{
  "n_layer": 8,
  "d_model": 192,
  "n_head": 4,
  "n_kv_head": 4,
  "head_dim": 32,
  "d_mlp": 768,
  "vocab_size": 4096,
  "activation": "tanh_gelu",
  "norm": "layernorm",
  "norm_place": "post",
  "norm_eps": 1e-05,
  "positions": "learned",
  "qk_norm": false,
  "attn_scale": 0.177,
  "bias": "all",
  "tie_embeddings": true,
  "parallel_block": false,
  "extras": ["capped logits"],
  "init": "trunc",
  "init_std_qkv": 0.0361,
  "init_std_o": 0.00905,
  "init_std_up": 0.0361,
  "init_std_down": 0.00905,
  "optimizer": "soap_variant",
  "lr": 0.00119,
  "lr_mult_o": 0.902,
  "lr_mult_up": 1.45,
  "beta1": 0.95,
  "beta2": 0.99,
  "lr_head": 0.00849,
  "grad_clip": 2.0,
  "warmup_steps": 200,
  "schedule": "wsd",
  "decay_fraction": 0.765,
  "decay_shape": "linear",
  "final_lr_fraction": 0.05,
  "batch_tokens": [16384, 32768],
  "seq_len": 512,
  "doc_mask": true,
  "train_tokens": 149000000,
  "steps": 6067,
  "dataset": "wikipedia_en"
}
Each number is 200 + 40 x the weight over its row's rms, rounded and kept within 0 to 999. Layers, rows and columns count from 0. The size before them is the row's rms in percent of the matrix's.

# layer 5 MLP up, 768x192, rms 0.0815, rows 291-294, columns 0-191
110,218,193,201,264,163,176,194,211,220,216,172,179,139,137,198,124,219,228,128,188,158,232,228,236,235,214,145,127,234,226,157,140,163,191,239,249,161,163,247,191,170,231,168,249,209,230,156,211,128,226,129,299,288,147,238,266,187,231,176,255,180,163,196,253,254,175,172,185,232,197,165,234,155,137,176,181,115,161,210,192,162,193,256,130,150,264,223,197,190,202,205,198,191,137,245,232,256,224,191,207,246,256,194,226,142,214,252,249,169,211,254,236,221,120,264,184,226,173,190,152,261,207,162,214,152,234,145,274,253,194,146,217,130,225,195,161,170,178,222,207,191,226,98,223,127,224,258,228,165,185,242,205,168,189,210,250,201,132,140,215,161,192,168,166,251,218,233,234,164,213,181,148,192,180,172,152,167,192,203,158,206,181,256,181,202,182,159,234,186,229,125,154
108,190,189,187,233,208,110,256,250,223,164,146,226,221,174,192,254,207,201,216,137,171,234,216,131,191,207,146,219,250,197,262,200,240,271,180,200,225,179,218,271,168,136,179,222,214,224,169,301,228,184,205,154,162,226,252,257,203,186,214,222,149,207,163,223,185,198,181,234,282,191,141,217,195,176,200,180,225,190,198,167,181,213,257,126,198,201,218,203,217,283,222,197,233,163,188,230,137,196,254,158,207,149,184,241,182,194,234,161,130,231,208,204,221,236,305,182,259,182,191,169,267,110,212,218,209,247,243,200,197,145,168,288,278,174,269,203,186,188,226,179,206,177,284,271,213,164,220,163,184,135,150,205,274,217,161,193,202,232,187,169,161,199,162,249,169,281,163,266,199,241,215,138,87,189,154,233,188,221,228,251,184,217,146,166,171,181,220,153,201,283,240,163
103,206,257,214,126,203,214,243,205,203,278,227,191,295,208,213,178,198,275,236,204,227,180,214,166,212,169,210,149,157,215,257,232,180,111,209,174,143,211,267,204,268,215,159,212,229,236,210,223,155,207,181,240,230,173,163,199,258,140,225,161,175,223,176,241,212,189,192,189,248,191,194,255,215,220,217,215,165,203,210,202,272,197,218,71,195,158,192,293,146,177,111,256,128,238,163,219,231,186,178,192,197,209,289,158,214,133,169,104,196,182,213,243,174,122,202,249,180,260,108,195,235,207,160,174,187,239,225,194,195,215,170,194,255,244,266,248,215,216,243,141,207,190,173,231,207,193,159,227,219,216,223,213,126,197,189,178,179,201,188,227,277,210,168,204,131,189,166,220,204,240,145,196,217,286,180,189,163,193,221,186,139,238,199,266,230,293,249,123,127,234,205,192
109,222,243,216,168,252,214,186,202,170,236,189,263,173,176,178,244,203,217,152,196,172,222,209,205,186,170,212,217,250,237,212,186,145,163,248,184,285,219,193,244,156,217,232,228,177,207,156,126,166,231,130,221,155,219,192,176,185,157,269,244,191,250,176,170,220,266,156,141,130,152,177,159,218,173,256,207,211,166,290,216,157,127,134,124,144,255,200,179,181,184,179,190,176,168,196,224,154,163,222,191,290,266,227,247,163,212,141,189,265,261,235,234,195,183,169,176,194,165,250,222,223,168,213,181,238,278,205,164,274,142,174,172,172,195,115,170,251,190,202,227,175,221,246,136,124,186,256,221,164,200,209,189,184,238,279,222,193,229,243,215,214,200,161,161,215,213,223,128,293,207,182,228,277,211,308,187,271,224,291,156,146,209,227,182,171,194,229,189,188,148,158,202
# layer 5 MLP down (transposed), 768x192, rms 0.0537, rows 291-294, columns 0-191
103,137,228,203,182,185,218,246,157,206,172,237,192,260,127,169,144,217,214,207,158,144,255,208,224,265,262,210,165,251,199,187,240,198,217,116,237,184,227,252,231,259,247,188,206,232,190,144,210,209,208,231,275,212,211,243,141,198,172,260,188,237,182,223,192,212,175,212,185,196,192,258,207,161,169,136,188,253,149,192,201,263,189,204,194,146,139,180,200,146,227,126,251,219,189,275,203,314,174,248,171,229,258,149,196,164,244,138,240,165,212,175,109,234,175,265,206,170,135,180,253,229,195,119,229,146,105,180,184,217,217,223,229,187,174,205,230,219,207,189,229,200,203,207,157,246,193,195,170,216,208,169,255,212,176,103,191,146,180,162,176,103,162,182,140,227,178,137,152,211,133,197,248,176,184,232,151,164,263,158,189,224,224,251,164,266,216,268,270,219,161,191,164
108,281,184,267,170,173,219,250,171,197,213,157,148,205,220,197,231,196,185,181,133,144,226,173,205,229,167,279,238,138,285,220,171,215,177,192,214,194,256,139,263,168,153,174,137,112,286,214,243,201,195,202,207,223,225,192,192,136,158,153,260,214,224,189,192,266,269,228,220,245,170,206,209,204,205,205,207,159,180,219,171,179,129,210,187,168,217,205,168,160,181,186,200,216,214,122,248,204,131,178,177,225,179,125,205,188,243,194,269,219,230,229,208,195,169,189,199,104,189,197,280,171,198,165,257,196,237,160,285,197,177,239,198,192,251,136,190,200,138,225,251,198,224,214,249,221,188,265,155,266,175,127,170,223,244,148,155,213,147,280,151,204,257,278,225,193,225,135,190,182,183,217,208,188,127,160,153,222,194,203,242,177,234,143,134,179,234,142,140,202,261,152,273
101,192,289,195,232,184,231,150,208,229,243,222,252,215,258,244,231,211,125,237,249,244,233,136,182,247,206,258,208,187,229,225,137,184,283,195,124,188,251,182,196,179,145,200,174,160,145,240,209,162,179,235,166,189,181,219,284,129,224,258,213,262,153,189,103,243,174,153,245,174,154,181,251,202,190,178,207,155,155,189,276,183,227,282,176,135,230,117,199,208,189,229,201,215,157,194,150,225,201,148,189,227,155,176,259,193,186,189,214,222,169,271,221,199,228,178,204,256,187,156,222,208,169,255,240,158,152,212,206,174,231,228,172,168,223,168,142,208,228,197,181,178,203,155,260,212,211,198,221,206,212,263,248,176,195,128,175,106,208,177,148,207,165,231,227,126,160,216,227,246,192,212,242,96,163,229,60,197,200,197,134,193,235,214,166,169,156,179,125,189,206,184,194
092,207,131,233,233,271,188,269,175,145,121,173,173,229,208,197,217,250,150,209,200,183,276,173,230,158,264,245,192,200,220,216,204,127,163,230,237,208,214,215,183,219,153,222,222,149,145,238,194,88,165,218,222,286,273,214,209,166,96,227,211,202,171,193,205,205,207,218,174,181,293,167,130,188,200,162,228,213,192,228,146,148,186,197,277,208,215,230,117,131,193,219,194,267,254,143,242,294,211,215,199,231,201,214,258,191,213,201,189,201,241,162,242,255,191,182,200,236,117,212,262,239,201,212,279,205,191,151,198,211,164,174,219,230,184,151,218,227,222,158,241,254,178,228,195,151,161,187,192,238,230,183,237,187,127,165,181,133,235,287,185,158,148,198,155,221,154,144,209,231,191,216,244,215,237,233,104,228,188,202,221,208,192,167,204,272,204,208,160,219,172,193,304